Weights of a small transformer language model.
Size: 23 layers, width 128, 3 heads of 64, MLP 512 tanh GELU, vocabulary 1024, 5.5M parameters.
Architecture: tied embeddings, normalized queries and keys.
Training: a variant of SOAP for these matrices, 367M tokens, 2983 steps.
Each number is 500 + 25 x the weight over the matrix's rms, rounded and kept within 0 to 999. Layers, rows and columns count from 0. Numbers have three digits each.

# down: layer 7 MLP down (transposed), 512x128, rms 0.304, rows 123-175, columns 0-127
# up: layer 7 MLP up, 512x128, rms 0.329, rows 124-175, columns 0-127
down123:532568474499447478471497511474494564485490481496501524503493491469484523551502476506522497557527533485478511493429451538505551471451477497498535542517476466503473533485521505516475510509494513528515569450485538471492493517453535521492552521474512514506469502532486494524510533451492518520523497495505516522519506498536491529499514493507543501542529505525468501471472444510537471517547
up124:491504485479531482495492514470555557497561527490447499486536504478523523471512474475516513486519477459507562484512483564501522509493467455511503513503505541470541489482482516512555486513500500508475517498470561490525492496488535487514464492526506471501500481504470486505496517512530478475529442515514456530483479507475468520516460489507506484497519471488493517495487512495478508512522
down124:449527480517613453515518511469548571528536503515476486466520530459537520463495493463470556514495510486521525502469475501437494516512508486485482499477525523466543493490524464520469475496442541524476507483424528470536519467497497485472449493527496494525491524517505495490473551488498481470527433528517481477467490513480486518503435479489490544507539482492468494533489537538559507477507
up125:487508469484490514496473481517467491505525470474509512551494491525430495502479486491476506492512522514502505500489470522473481495497501512519546570484526498485462514496474461455503491554508447513490487512473500460523498495543546501514498501486517507507518486506485467505503515541522475508445498543467505525488512476519499492471488472544503484494501481505497529494511520549494454478484
down125:538496521486512509502474513490576483485502507463499496493485503485497460520487481522551484436508548473515500489489508495497503491565478466480494453452486481509469480532499533521489534499497529490481506468517472521457494466476498510496462533482482487482452517464493524503523455473514503480520511486522490471508468498487501499488471485529518525480502489466497497518505479494478502496474
up126:491489509505502493483509473499474494478474481526511502508477536534455517514544493534510482513498504471534554492518486462505493552556511510457472517535503502486526445516489471499573495517502493491498512496534550441471505506490494486452501485487513504502461480531496492486482536536505482482471509503561522489490504477508471507505484530502455507547520523505509503526515480512475511544502
down126:468493501545499539497488525472476524548484523444498523481499500475481483521492486489493498567477503515485508529515500541505516472512485500510520500499498471522423542487483472517535484512497545490458508486542510519498482517473527508446485499501487478507503489511475523483507594503509483503537517490497509477509496527464519511482457492477515457509523483486481545490490514527475499483459
up127:524503499500527486467536491511502509534486469532524554527525526513475488531503483521503558536517472522458474501466511521500501561520498469494514486520539503507525499513475490510494501494500513550510491506499515559490511434496506487509566510504541512499491478496474504504490447458486513484538467502471488493487570543525544500470502486510483548508488468481511481469512518530503520494512
down127:494492521501495530533476487514504493470540519506448500497527501551512494446489536483439481488514487497513519543463505471506480493491502494512492506521522493486492487486524514474522498526485530470501485516477469514526479540518497503493453482485484451519490480506500477474515505487499502507482545497541467469500451488482490532461497528484495490516503516478459545515515497530481519476558
up128:513495500529518523508499496513502517529506555494515466472511522488515507505468506453528485533533494542513495497476509468454474543490477510482500495507499522540482481524507501507488505498497477482477507534494506498512512536543471486512507457502500521524500506487537545493502518503490537466505445499472521522508523494506523480459494448508495467478499503517510519484515483525502521474497
down128:510516517476468532493519491494481471514501523490498519507517471537497486525451510488537498520519477506501513480463483496534482495519544531522540548518508483520517521468503503513522462486517487489438505524494515496539464587556471465487475495457446493500496493488517520509481509437514485511505490474541497505515493511471461459497504554488488539483517503476484495494494485534537461471517
up129:510470528467478554539480527488512520469453528468501498509514521472478506528475482496498510469536503497497538512500500508510503477498459480516493490518510486499484529499491497503486519500528496464501502478546506523505502494508507514483457502526484489503499471520512503507503507514501500497513528475503504494513504515504480471492478523506501515532442573494528517492502502515497523469499
down129:516509515463489485531472486520505488494493470503513485473485494542485476505485508517512487435525539461454517549491489510486465527457521481531500540501495536507483561510525504515516473552499495481429493509485538516491515477517482548483489492495479507483464533533550445479481535480494460503504501494512523500534460482470500515523490620481449527509511512507513459489497563490508468537503
up130:503534479463492514527446494473498529516470499534542464500490519477461541501443514511488514509494505502536527491521477471457505533502491446504479500521497531503536502513499483495521499514516498464506517494527482493508533517467503500514511491507492529511491494484527498518465521501497519508476498498495486547507493509519473445524483509526498504487500509480511473472504496484516512544508
down130:523496543516503481557492467489470486504536555553490480522514473485496498473497519494534501452466483551496496482534478494540460516506477533493536534499510533503508502505534535486547517510535469521472514450467486502519496511490486516545493497513500538497501533523509507483544505482468505478493511504532491501490545505487495462468518492502474479505489496531507501489557495490526429467524
up131:498436469505506522540466448531576526462483510442463521489461496502490472476471547503475504480460482469548517505517488513460496513497531537487572499514507468469498476496495482493535515513515501546486495523567500503492524472467488497478502477495494510488456481510504495533558488489498507510503477510523494498507500488492565463471491521521527509528495467471512503500506537473527536539480
down131:474509515513507492510499522552508502543504470533479496491544526513495495545499518443528480480490522511477529489509510487535520493549507516500547508511527499542494482521523520459485497532535497507529520474528501492508507556483547485512495478513557455450519490486535521489498476472522489498472470537512528465534497539470511522459544501542474467539513514493501450525493504527472509460472
up132:476476501499493500486487514440508553484489461508540438499528490479515458458488497522470507492521437496517518506470509493476503524528484516550460519504490486484455512489469518502481501501518484491479466464525533555467462499529473489543509487521510508467505511480491522540495513473529529494506500512536508433513453471501529516513479553527498493445490486468460512463446452521509488517481
down132:496482504524495497466496510549464443512518478492462508493483512504523525522503510497540525508512539503504499508479510487537491484483533488479503473505497454511534480511523485499536486525508505494521545500464488473541521501460513521485492533477483503536475484516462483514513521497498482515481482514474492504491530514484482514507471457497486503509488485519501470529544500486489523470503
up133:529502503481466485522528484509466480510534519517483513486523523533467529512513492550513474516509486484475507492483505490498500509508490531521528493504514495514509522452450522512518505489492484511503498561487505506502495502518520499507504472478506508531509495480488465499463507528480524479546487468535512496493516538526529480476484486503483495483491515471488518470488493540505519526511
down133:473469515506500501456499513520481542512491517475497496480511482477480495485487447488508487466480516483501506458498499485504502473522528542465515531502485491477422450475481507513504470484501503517449495501512525520459469477496510517531529492535494523537478502510519501477462506524502520552533478529455495448501460519488517490510530485498488514511440514522530483536501495520494502506539
up134:509525480528532516488507486481510476480503479516479502491533513422524498494448475490552490495494546472567514522555497561496504500483468515496509519441522497460490494467481530506459482495491502518464498506491431492468515502513489489466515509485503493519507428463513455470459458536518528499509540507551475486507536451501490506456486486531515501506477497498488479503514497504487503469471
down134:480513497499439490530521485511506495495502485509509487513494502480494481467527525512496497490499542484438503518449503479487486453517531510483509510504497513508472498518539491477511518499540530504513488473442494481508532501463503536482487503504523509527519521509463500479540520523455515466496447466474483528501544460498494497497471496476492464480470473492485463479499522475490447457496
up135:519459489469504523463492516505499494495517544512482445548471494509489538477505458473524498499530512501515476517473477495461467503508531495515503516488505515509458527458470506545472495527523521496513478483476498469516499508490500492484523508517495503451516502497493501486497514545513522485540497544527506508464508491500496481522490498498492476510506515519522500506525495505502480426484
down135:502518526510480502520555475468507544517457509503454476529528519496477550490459486455483505487525454505512498484482470459522528542557475524512488516491539472531542513478507485555439534484528483497507499505508462487483464476542523479517533464513547505493468486501543468544497483502491514583498491482547476539494479513555473475549487540419496500506538474474480474490510525532452457524526
up136:509506520489507560505472481521498496461525478530468502550489512516518482528470495489503521493530482477501447467466456465474475521504488469504486481478503520513485520507464475523488483514494483525521464475496490552486498486530462489502508554506489496476472476484504528519459493486541500501491477451523470493523489533540509547503540505480516473485482510465502541458497527544490526505498
down136:457509473486492447474513518491489503512492514433494472470483466460489504483512485501475476497441496517499499475504522541521521489469471533483474466494478477483518478521533516471525501469495539479461518517484532455494490494468531496506508472518498487487521515496506472482511486512468494488488485539483523505469516442478473462478445498499471521523483490509453462532500488444507461496506
up137:538492477518472552492457478558502505466504483530465491458521475517522531508501490488478478508484498485513486521528500496516472515515491458479516514540508494495510524476528469494517523522513503540500490501481504485469517522494528455549501520505469506522545508544504491495516492504452492503502511500498496502504509523479442476478511450488526497467511517491544494498484499506495521493485
down137:478497505488516469511499483519497522491527491506487525482518451489489523466526493502494482480468482513476500471508449505494493503521501504474482535516512515511466486504520513474497515521501485497488494520498471498491471495531530492542481549494474528530498472495486507509489499502505513495486535486528533520496471506514487486511544468485510488522462540507510475561522557489447500504509
up138:563534542505480563459537456503528556477473475511453489492486527540493513467490438505516510521493534515500519504520514457450526476498480510529499477517504529474485508481507471514516562466525492514478535527468455506525495489465507465476530494484458469450496533561556525464473496439487521475509516470505476495516527544487499465480532481541511548494521475462475480482483512525514499512506
down138:506557559501488539492509520494487519499506519548521521503499483515529502488540478515563490512481537532481491479490514499457472511494488517502537482470479498534476485492497512465508513493548530540488560495498459525501492492492517510486513526523470494514509517524549492487517527492492514501500503517514501512490493518486493503531520520491519521475515524450477488482515497488485435469505
up139:522497474510502494501527511553529524494497471508496530475499492540553513451520512459456535498449510486506491495516491518501468525501504494490462507508506505505500511489485526496514525503479457538491516494531545449519504479456509506471524455523490488518486484524494521499497521489549518496525519504490523507493449487473471503516489470487505470506500491478514517515521449503468457516460
down139:498473498478468475482530542512531505491463475469484552519500498484472486459477498470497555501487532457483478485477530490483486511475480495516476521484482506515509458462462463505507484485510470493506537472472481492479512455455506523500531499536490478504489495550538466540513539520512504470512501509511522497498464487469483524533490500500524485455449472446485571472544505432481504421506
up140:482450477499483511463516476534483477510512496559476507503532490507473491487491474498485496502450473459536531535479512498490523501497509497523507491507525523478497492464512506502523554540492482499535530536518479514505504590486489492481493528501533495539533523476490467467484511538495490465516539496519501514503524457503532508512480494511456516474503487479469475467510499484510484490500
down140:531479489532481490437536483563482498509493505472533482508487525475532529502529529510493489521512477485512514540544477492477499533486478535502472536540487503505469499500483519525506472541507486512453508498537500510502487503489500507531496503495504496556514504488490483520477510541468502523422491475468486538479456510502521506533462478496511509472496528503484543514519508529525504487493
up141:499502546488583492466548527486573549494494516477513496479546502521536586507493470487492522531452515498542514533473467511491481502490503492520479464542496478485526509483498511476521503480475508513501503518504512498519507491531478537493518484488487509450468477472518520464529483535480450482481491482523510526472570460483499467461452486498477510513479479547486504530489522510515477506512
down141:492465467464509459475483515512472474501517462513543466455500480521485471504534522544495462485516473514526477525522489463506494488502510504465473512444518506502475481510492499532488497486515478462504519494514493481497497526509515509505453519495520483486526578518504511541465470507533439498473474528501489498571473479525473471528517480527469507537466480480531462477474462439521476498502
up142:500501516490497500491507478499528503418485494513524428450524508554513460545494476509490485502538480459524442474594500479489569555542514505502493505527547515534433541493443471552535544533445448518482480441501495499489520438469522448486498512527495548455516476464503451557462498492512523541504535416519525498545492547557572536502534505497473513484448568471492480470444498492487545555450
down142:496479506488493489487484466502490489480492497512521468487505507507490478566521457506495489519521477475540499498492523513476520460506504478517506470471514513514451492513468513507506494546477520487502460455626511497450480498499540486541492493484486464499484534457489502519463524501517479457499513479512523522510437505538515490468526534486484480512466525500513496470457541543462497545494
up143:495465503521497501484495474505499560513479519479498525478511542481511516504503497512513492501506491483524481471506477464464495495518500534496516499535523507503503485485516521510472481539497510465525493515476494519555501485517542534498511486514512500466486547514560507486457504527507515508535561500532484461509494513546518475503495519464470514526531517503541480530498515523532480505565
down143:522530499489514525527490486466514487484502518529484473527501514538510447476517526495479511512496504499508498519525479512549518497526506483511505481462511497511507536510471488511511537455504501505485486538507520523487498479513479511520481514498506500530487469501481496504524479471486493497469508495513521533505523509468507501501532499489526498467466500471485508512518520545507513480469
up144:505487466467469503477443501534495541515531477528531501496435500493483482455534491512470502508503476502505504500525480534482505522505503511491457537486508499505515458520543516501478514495532509528525422487519502457564475547466464446467513501525499506497548495483538510545528508524494481474475488511480490527490517504496454520556477523494476532540508512498495480502497462522465495479516
down144:493518566500468518487495469494498522480537495483480541498484490493461480488471487451501532481496524521510465512513513477500459453501530492502522480507488486505468460528533495485452480526476452494449510479506493506466494489531493513485524546508518498517526508522466557513480535513514452502507515493443488502507501481506499472537463509506523463477498543554475524543499509507497514500502
up145:470501497459465555494458494470503550511475507536547505523474478458512519509533510498473518501524521526488485469504489513496522507528502485480531542508487477519548520455515476490487498558502479490522452484542495507507502506475494477502444456466512524517548488471505535515522533527503545514485511515489512530449525470511531474493448504540483526516502521482517509472479538536501479501512
down145:481515517491520514553489501505486510512539484486476471511498475486475542457512513556480484478515505547512499500536526502537435474457544465472503515562473503520522522526549500495519531550483506513493504523490490479534464509481523498482527511497455511512499465495509495489507490533513503485457513553516542518470502461471468500473503516543521507476487503490517507507566505519469448495498
up146:518494496523523515495502533493514512515489512519449496536534530491519475499488478486498511513511492467514519501517560520490501500529534489512494514532484493511499485484521489523498529495442454512516495506489507472519467501490560538481506472517546494507488514507519487529526482478503509446501516459537461475516518515487484529483497457486503487481516490483480512512459530490500497516500
down146:481502518532489540535475502480484520503470479490477504497502551485513518527505533477517509479459537497503509521521489523499480527514495488505517481443494505509471518543519501537513513474504509528521519495520541563463529468522477508545515503514525533478518513538501516447522510426522511508500461517493478493499482499482508479506487483518527492475481511511498502506522496487500475498491
up147:539490489459519534513480456513496475525492502517486512513454498507498470486487547502503489513533484536501474484505509461481492496504500479511475518478492488500522499523487523479479504491507496546503488484508518519497520465489534527466478480517522499435523494503517525418488515506464498489502502521485500518513457490498457496504502465501459509484518519529484452508501502510477535552496
down147:473540465505503474503534515483515523513499514558514497460517469491487504504540474484504460523525488493501488514450459498517483496476497488501467464494516485502506502464483488514519512510491529550502494535508477500475506532487487476513527442508564479512476510498485532558497516549483522489488475472491479545482485488515477508478509535503495481489502487496545543519486477512496514490517
up148:494530498523480523445499497468467530497482522492502527492514516480523498504495531468496476524501471510536511479497536496456502514504474492505515517516543518554473518448474444510519488500492448473509488500518488516531454515515547499459509477516502509488476478467498505511479504536483457497507474505511487523532526523520484505493511525496494507493475493458529533466528494454496501485475
down148:462464503484522513517493507495500527497490473473501465498483492520487442520489474489480478454507488474580520534512497486472476541530503539510513497431537467454488445500482492552454484505507487477503480524520504531459523478510502481507491512497511501476469506541505543545462514511471476496514515504534475451508483510506545475513519507466520503500513470460521553468512483547470507436492
up149:460516470470462481465482496534522499535475475496495526467519499465526506533540552517509508520478495511545502545486482462535498479508537518506455437498535463478481519520475496503443491485510525502469522496511548534516507481524512475528480464487486512542490530505469516500492510491475483492492505527523513480504535495490457502504494505506492516515523531500504526467511464523499539460480
down149:490494480473518477497501532497490466500491518525478449493482507479498517493443468495514507469519508503462483507516528517506497493506531484483520526480468452528493478484514510455543487501492465501519486499500471527476495525476506555500476508544486506507505497460526500452532516476462483524485490485487540521516488495521523494485488494470459497483504480495521451528469505498512455498531
up150:488508483485503447515499472525465480519515519532541492523503530477528511528485516452514509522498473489479534531444487497518497524476503522481488497551531512507494532479481498527500504485487532467480519459500516470457485483491535491559458517442494533513504524499522475494514490478512530490499511506494523552532471493519491495507472541518494483514484499505492509482531469526522520452484
down150:498496508503495527484506498547512499550510501543509527515500481491527459491541475525508470489500491466507523448504484497497522503476472484524498541489523468521481545452492497513492487475483490491525500493544481559492517520526493490506467499487505502469509509533465517512487549502536489516522458506539504505493479527478485511514495519499504493495517487491521517534522536527512490507504
up151:559517514500484570475429489517498524487471424584464480507505484493487494477485514492499497551535437498464481491534525457469509521486468466489492494492486493501536509520484509443524476551481491477493528545463525512511486486514520518524496478482510499532510485508525538445512462514511477499496492441526519479493529507452568498479527477499515539532505501500516517535502504485507519465467
down151:489491498520452489513488555493445463525500487504529466504477522494503525545453498473510513485504473530451514490471523479506520504467519496517469498409486455543467531505536489504490485502487527522487516519498509481529509530528467490461489511480470483500482547479521504514496509509483482434518512502512543487462471494500533479506472561518501511542499498516523496466477515518522508521473
up152:519497498484551562477526499456529473450550502516441511522504503547510567502477508490539492525459498544486509514549536483490484469511493525529505469534487492509502465481511518488482521523508515496434534519484501490505531505503502466462507470485487521518513503463528468517483511494464493484488510492502474512486551523538524497455520516519493520505483455449464501515517489471532529552484
down152:499483531483528523476518499444523502497508501480504527522507520492444527499501529496530464461488505560509478512517506498506471498491474553503520490468481451492439522515516508513473471493506501501418494498473498519515532483517527487474473492488491489529534522469475510507470497474492485476500522515466499519496494507493488484482510534500542486480462472435489487517533492534465480497426
up153:493499478523469516463493543496520544453513523464503531508444533494491484483485514472477507497535479479512469495496538513510467484511462462517485517538515489516498484471528528505505486523500535512540520501503466504502476509491490525501499481487525514543495511444517518495514465512488528463496497497511520499480525476486488536475463515551525499509484507502509543516480553504519461495481
down153:503540491445494517470513501482479489537501521486489519534534483524491470546498495562475492516490520527479524548520501497521476469508503498514477508495501463525492517509490477556533498474469484525514487512501483504502489521537508473465475461461469518457531501501493466493516522519460536477486531504506492510524487540474500480479497488512505486515464447501520541510472510494503464441467
up154:458519505489499475504511502505492506498483476524555536512538494420472474505532506465520485504481486466504499493552497492480479493483492507492518450529497513492495523525457473495525510526502506522476485483493517492489491449532495507508510497472466494485467475503515512530502547465510545547489485498507536512492485473467484508467530478495516507509484467483488490529532457487511536526504
down154:518468488473532477480519464479503494538515481502484507510494518533509503505437470503488513488519513506520518516508467501455533494500487540494503509454521507521504473464494509499464524511522472428507485521469503488466517531496519518548480448524516500541494502530479508487458479517507478501523472505509488491535498512521525463520523512497483476482485566504463488518492513522500490481480
up155:457444542491490515469491514480520554521523503440474481537504518461510496493524537515523501476476467461477501479483552521514495490536479505462474524516498528536488569471525470502523521574476468505522458495510493436512516500444493502507523501517527438524496508539463465497511555516498473434541495457531500539503523553468482502463504511523468514515495506481486472472502529494469529511478
down155:504520483473489533541549488511515495515459497481514497508491513511491458524466497472514464496463561497522515462467506500512484522493568491541491467469511468502529450416481502516543507510564495465581571540485521493471519487497471492517524490534531469529491485549546511505489461509458547488469488544488513476489569463506526505531540476543515520476519507503554531487507492532501523449474
up156:544526493571461506495490498491494490476531496560446509492501446494496494537495474470483508517435531458496496520498505508499505507443519401515499504523550520497527520529528465505476478553528517452446502506527476527481538508491497520553511476497488516560525512460437517528522470502476482504528492502481535481508492518455501461490465459507497507559463502557482504497506494509529515480494
down156:543502504493477534457482496477520462506483476521438507543474521492512469497493534494498552509561508505490478504496502467470504502482544488539486494493561462506457486504469517523451525521496543506486512475498498523505536489503496554524459530477471545534461486480514502449520497508500516467490507518476488440521529546507489485477551540523482485535517530510491478504543522538445513482567
up157:515493453542498499482503484552505506490518482468560526463484468467522483485524473481504480506467464490476477530468500529520504450490530528459499547456508468500556467491499490463506522495489480477497517493523528478499484516466522501497450491534560534515501460483499510457487526501499472515480533493492561513479518502477544468512515474476550531522520520506518491486541510526528546519552
down157:478529532487501500511434518524452489483552474524534472511476470432491536423459505519525495481523548502544503565490480529548517516510477533488470459476517484469501481527520528500489540484452493486479484536519473461460571527500523487494499477454499510516488538461516456528483518472486500527491538472511544541497494451533486521519524487528529472473557528493475497481529544428586481505511
up158:566491524489506489499484492503498502503496500436494527499463506533477515515495500489491531514493482501475478486488490507482536474511458495499495496501512513488489490515513502463511509458529470480503513522566537491535480486506532537528518524474502534479486547503544522489514511545490450462481520493509491521539506451493536497483508488490547523549484496510483484566503538500479491495510
down158:495511499573509505512534510486479535516508489513502509490559492445488540469519505507510447474485494489514492538500509473507520509533440499514539489510504510469460506477514493442515551507513474496463511485484496536495467491473486481490477495525489485449541479479468509466491531507510483527539507492513521490493486483482505485461453480475504527513516499509511510524508468447573533530515
up159:458454550511482549498469497568477533477498479514477473512517512523512496510520484447445474510505522481466468495474516467493536499491522453454421527487543452485521496495487486498533475505486498489497488504490519497513513485472461448529491477507494489462484522496475519523501483526483507487499536459496545491479555474518519525499479514505476546545493487523509524492487500488490482466486
down159:466496508444543472532522497483528471501489428521494495483519513528506499493528504513464505521496494502486452518498476489530485512485457496492468486485483513490514487503491535464523488444527516486485500493482501523512535524461494474505430509502444453565468538471506463555509422532521426510464455524498497459502597529515441492530509515503507450541529436542522524480469479507515474484479
up160:516466496483473484524507501503518483483516497501511527485535470461502468531533434519475475494433457503518506509507469549497477486439433460528478478497595562474547533600546545517518519553506525468528539504487547476541497490510531545535507475511490538531504537506483514492533483496496547444505469536518482502518445452486537477500541444535542493451457472507488513443512524463529503513527
down160:514428495498501519471502451480495473526496517524502503501469522465487488536516501518491507521516452504521501527488474453462549497453500497466457551496587476473510535482470503510435498492528480499525493510551547486483509527508526514487486517520507488472527459493488535476477519491516517482533453475544486502514467470470531491532515530462481488522468498474448534441465480552469497494523
up161:531503505479540491483479496495527478510504520501461465476545431535511500491487499512491488495499505473518500547466539519505476518474515505506534495519523493500490478500500523482506501484515499527493497514495506497462523544485481501494537452510475459486470502564501491494532498475487479475500515503513492489547461523493519508475471524546504474526482504484505488451520506491530556482525
down161:498498500519510482506462492511521497494528497488521469489492527523496458486487516485520499472498532525478481474569565483483508520486505533490519512513532493514480555532503506437489506449545473498506515441482501509523526518503565446563518504474485530524517488465496497483525493505505494487506505524482537523506473480511492448496499542520492483512544510524518493525538520468496463488506
up162:473486515482517511534522475505575514477542487510477463504538505493536499531485474474467528491451482504483508545505534494486513536510502490549498507442531501496475529486455439502471490474461486537526539477445541487533459488464476492476488526497483517476466463490539504516504495512548491473473546533539533500534561451510466489554514509522476524514486477501498534513525460463461536534477
down162:491450488499524494478486490486491480512455544498499483487489470522496491484501565493474503486485502524493495474514528514455496448497520492479546526494487467529507449517559503465505528536481495556513471513567513531495481500508520543491495468508470503504472527481494476460518519500506513522445479475493464469485504486521482479484550494509438512528507521447528453513513465496530507529519
up163:512501464487483501503532468504563470513507515458455467531486486440496481512517458510511479513481474481487516490481518522468493511498495477536542478476543523478495500495511503483534507519470477470531501495503490467500483524462509471495496460470497519530490522490526536534470518506497493522452512483514470505491502527508575503481494537477516523545472455508513548517497504493496467460517
down163:492518542516495515491529506519460487504503518536528517528512472480453474475523477525490505506517513481535480510477480498522484512453464541491490523526516494522533536482476473523482483476541510487525522480520491499522507546470469522496507530524516493529503506473535533527548504524506504495520510511490486521487543523501445507533551494487518528437495496511518498488492491488521513519519
up164:502458486491534544503476498493480485534480533523491483482545474505532482504513514462505508484487503459484494462510516506541504449482488474498480488480501511491583525527502501488491528531542549460528439485492498523509467513473520499526464482489514498557479503533504489530501488511556489537516548481464483517471515556497501504505515474508508519521509450513503470473548501502512498499522
down164:510503516473527447511499521527496506542545511462483529539475496535477486502505521496491523502465483494537498495516529518533504491531485515501486530495441501522492499495458521502503458469496537480505523505505477515518544505507482472510500515520459466482558539460527511493548466535475507490483495489497529489548484517504508483521476491487514482497493494464522509498492479540512481495486
up165:473510568491452511471511563498477517498489514507505507536526499535505519552500494484498473516537514475505509505497502550542483511471516555489513461510499524486451461501495517520503499524509498519477495514494465515557487476518500470468467505486503489505539475487516489473501484481518487523517530519489461480478528503438550539515480516514511527505489529541470513523480506491478495469520
down165:476507484524481491489447478491490516507491503503502523501488523450497490513518471503481510500501499509491492509519514490486546469515470502503525515506473520470503510517517471469502507468514495499525468505508527464448482528492493509559505497506475515490494478528444506531473539481527455466485478488463499514511452455533482489498526541499464448559481488503528504480527517476507549566539
up166:521506493484497461514531470487528514500497517465487518541526527492467499509483519496477494474517496504479503482502456520507522500483537558515496465489482505511510460489505532502463508485514458533532493502524542499516453542527523556502552484498503511535490519492504494508529487493485483480518487484509471541501524520476487516496461526486508518546515509540520470470525503519451464502518
down166:474497495494500494451489516492449492562480484419546467486505502478551513506526520481542484485483468511467474495503563506505517514479479540484455511491474460516515561488514507499494532485504491479505497510507509466507536493497492516466491472518514492478535500511480503468497519518506509539530480492481526496482517496535509462494493501513509546494496484484454494487501519475520542497464
up167:512502514536516509476524521505544514471474479482528498495509474514501464529526506484528518533479509497491428510461492502493491462480561467506469438531507455491558507511521483506488493518515500461508461563493501514523531512504540468458502463507488493505480488510482516507515510508470501475512482506510497512529503525469528483507506535502523541487476506493569509533506544497542504479534
down167:550502490494530504508473473527477487470518540522510520508499525474481500477488475504528459471458537513519506517503479502489511486497478557486496531471493483553456522529474513533497470484498537517507508479527453506513491495499486523519494529508473522490478523505509500480503529479495463494469512556503507492465488537523491489495535528498506462516517491515461468478498496484459525531487
up168:506485477524491522475508495517515506461525477510444513498554522504518493452486496481496515535473456538489488513477472485501510465503500497542494500572518530463488495540453513508494508441475508483498484474477520503508553475479544493482510474516479486484473493566502512515487471467510490515466485540518497497484534465528462489504513448520471499523471515519489479494421494489520523519479
down168:473493473511504503509485561489489495524510495489493504522510547481485495503495504496491525513478508536504493491475498487523505519513514483506529472467492491482482513523511483479533463503488521473514463499492508495464528485548512504481505504520492484513467497490496520457456501492513521506476493484526514513499481494480497475501468481448513488498513537503500479484491512491480477514435
up169:535541513516500513479532459459478497485528502485497503490477485504470487493522532460495541486489468493504464490487533546481489493521482512479516494509529489503467507463500515508487520520480468506482499493467485448471500498474493496490543513501471506537432524550545484509515486557460504496517479518490490522501499539488492478538504462504518505485520494465463498499445537479495502517540
down169:500496557507516516504535489509503504501507526496534489509463538514497477489506501482475486483519526502521529474507515482496500450495520502501498464488480508470522509494497568501453502465475515476501454536523520468487486485487469484486506527515501519539436506507492498516477471505525473475506544470522428483508480518462502477499518474516549456487475537497535514494489501500472455479494
up170:464474478520546447502494509520501501492524502499519525514525515500499499511495505495466484506518521480507505495478520494480472518493555486528507461477486497506508482472466450498510491493540484502484466537477532495496518532494468491499516511488465482440464482511560471484523507498488521476520504518514521514516481441513458482467565531483515528489492481479494468530502490456538493517493
down170:510513507495507543453526461509527510483483527468477449517492523514470544520512479488505478493454530499497491508492515507537517512498493543448493516475506504483530497550531514523488522528502510523547472474485507513526455472482502500531508533508550486519501465506474511505503513471473450555481506478515449497482524540510491494524484470488495491480488452481466516458521523532487497477507
up171:467508470555494508489472475564541512476464471560496493492518429503499460506508472480525499494517468463461448529518474494497514467503500502490494537546474492581499517465509496484463581516476500475518573510465520501501525504475517442542540510516457478546508487463540502510535529501498523504508484433508497470482505515547464489527424476525523552495489443544453485519489510473453515545484
down171:459507499533511499475489503514509522533466526527513491494473474500473505507499463536482492475532518499493476488481461464526503484535471483478479491506451473532481511520493517480498494494505541494543495512507530527480541478534484481522526563526499470541517522473497467508530510489546544523492451470518513483512482518492480491512479456503536479472466458490514508526504514463470489527506
up172:465516494484497486473520437492527510537502509524535509495489488507502461506502483508513493470522485474515521502487481523478516481504511485519502500499520511514505496515469514497503521487480503445490511497465497499515508514492482478492537516468497546492528493487510534507512520479507460512501503538473494531497492520567506515477478558505503524545499513522493531517479458500498573494537
down172:460481498520489492462466510455523529510437502498481485480509494486534464530487516469469490504515504489515471553473487513444546480470512480513495485459529481506484498532496501496474509478493516490485506497533503535482551477523538466516533493520525485514494524480517492483491549488517492489516488502516543512495472520510501517484539509519530512537516457508483482503511469492472478473543
up173:531524452476495495491530476516521462490527504510505523502518495515503506509482460474499461494492488461489510499490484467497489538512512463483488501530497534502486503528459499543509527464523496535493515504497506451474489497473491501517518506462550515496477506493463508505513488498477500528496465514499484520498524485541492487471512517503512466522519496467522529480547492477468478505479
down173:504514480502495487525461526501521493450495529487523515501499545483505483496519482495545492532487507492519526490508497491489563436520500541465498452481495503502455539541523527503479530482493519488527504492501505495452527491513483484480498532514518514533453510467467511496515483505478509502505491536523535548527502518437530506541467469520523506497482473486512511516504560513502494517489
up174:488495517488501437505508516544522557516500488520528493525427504495499512503465507477486491524502481559550493457458487525496488504512485497493517526525518536512501497486517483499514506552482542532504463495533493510518540516498524497495531514501489503493535519492534534511502531491503546509506496559479505471533464493533457495514512448484503517460493527467480530492506502484482491456531
down174:498488545532537518515524515500490489525511457475527507482564489525508477509520543485504527516508478482445515543545493500511534476469529482484519528475550513483472493544518522482517492523514481496519504514496488537457481516473493520480499510502509507501509518511480496519511521510484505498490511517523466506471490498518516566488514526483499440504481518524534519510506491475538490507478
up175:516467456462486463508493481520563520521502509481542516532479483496498524500486511492496512480462551483495483536517475537494498515512527475482535519472544513491493490504474477492519507550505501513523475509536483498432527480484498516480510506519460535512476519492502471498485523511484524504445475500522531551520495497503504497486552453537516506484474500491502513525496510532488514501468
down175:503513556528503540468472493492518478489501527538473525497504503521506460491486509498531490517525482488508459521519505483445483512530445502507516483488486481517515493500497526510475527490537481503507537521491460476517529493508494512482489482489510485473522547482491563474534462481497553515538495457466445495478504526472516524504500471487499497463506540494488479500506530503512509481522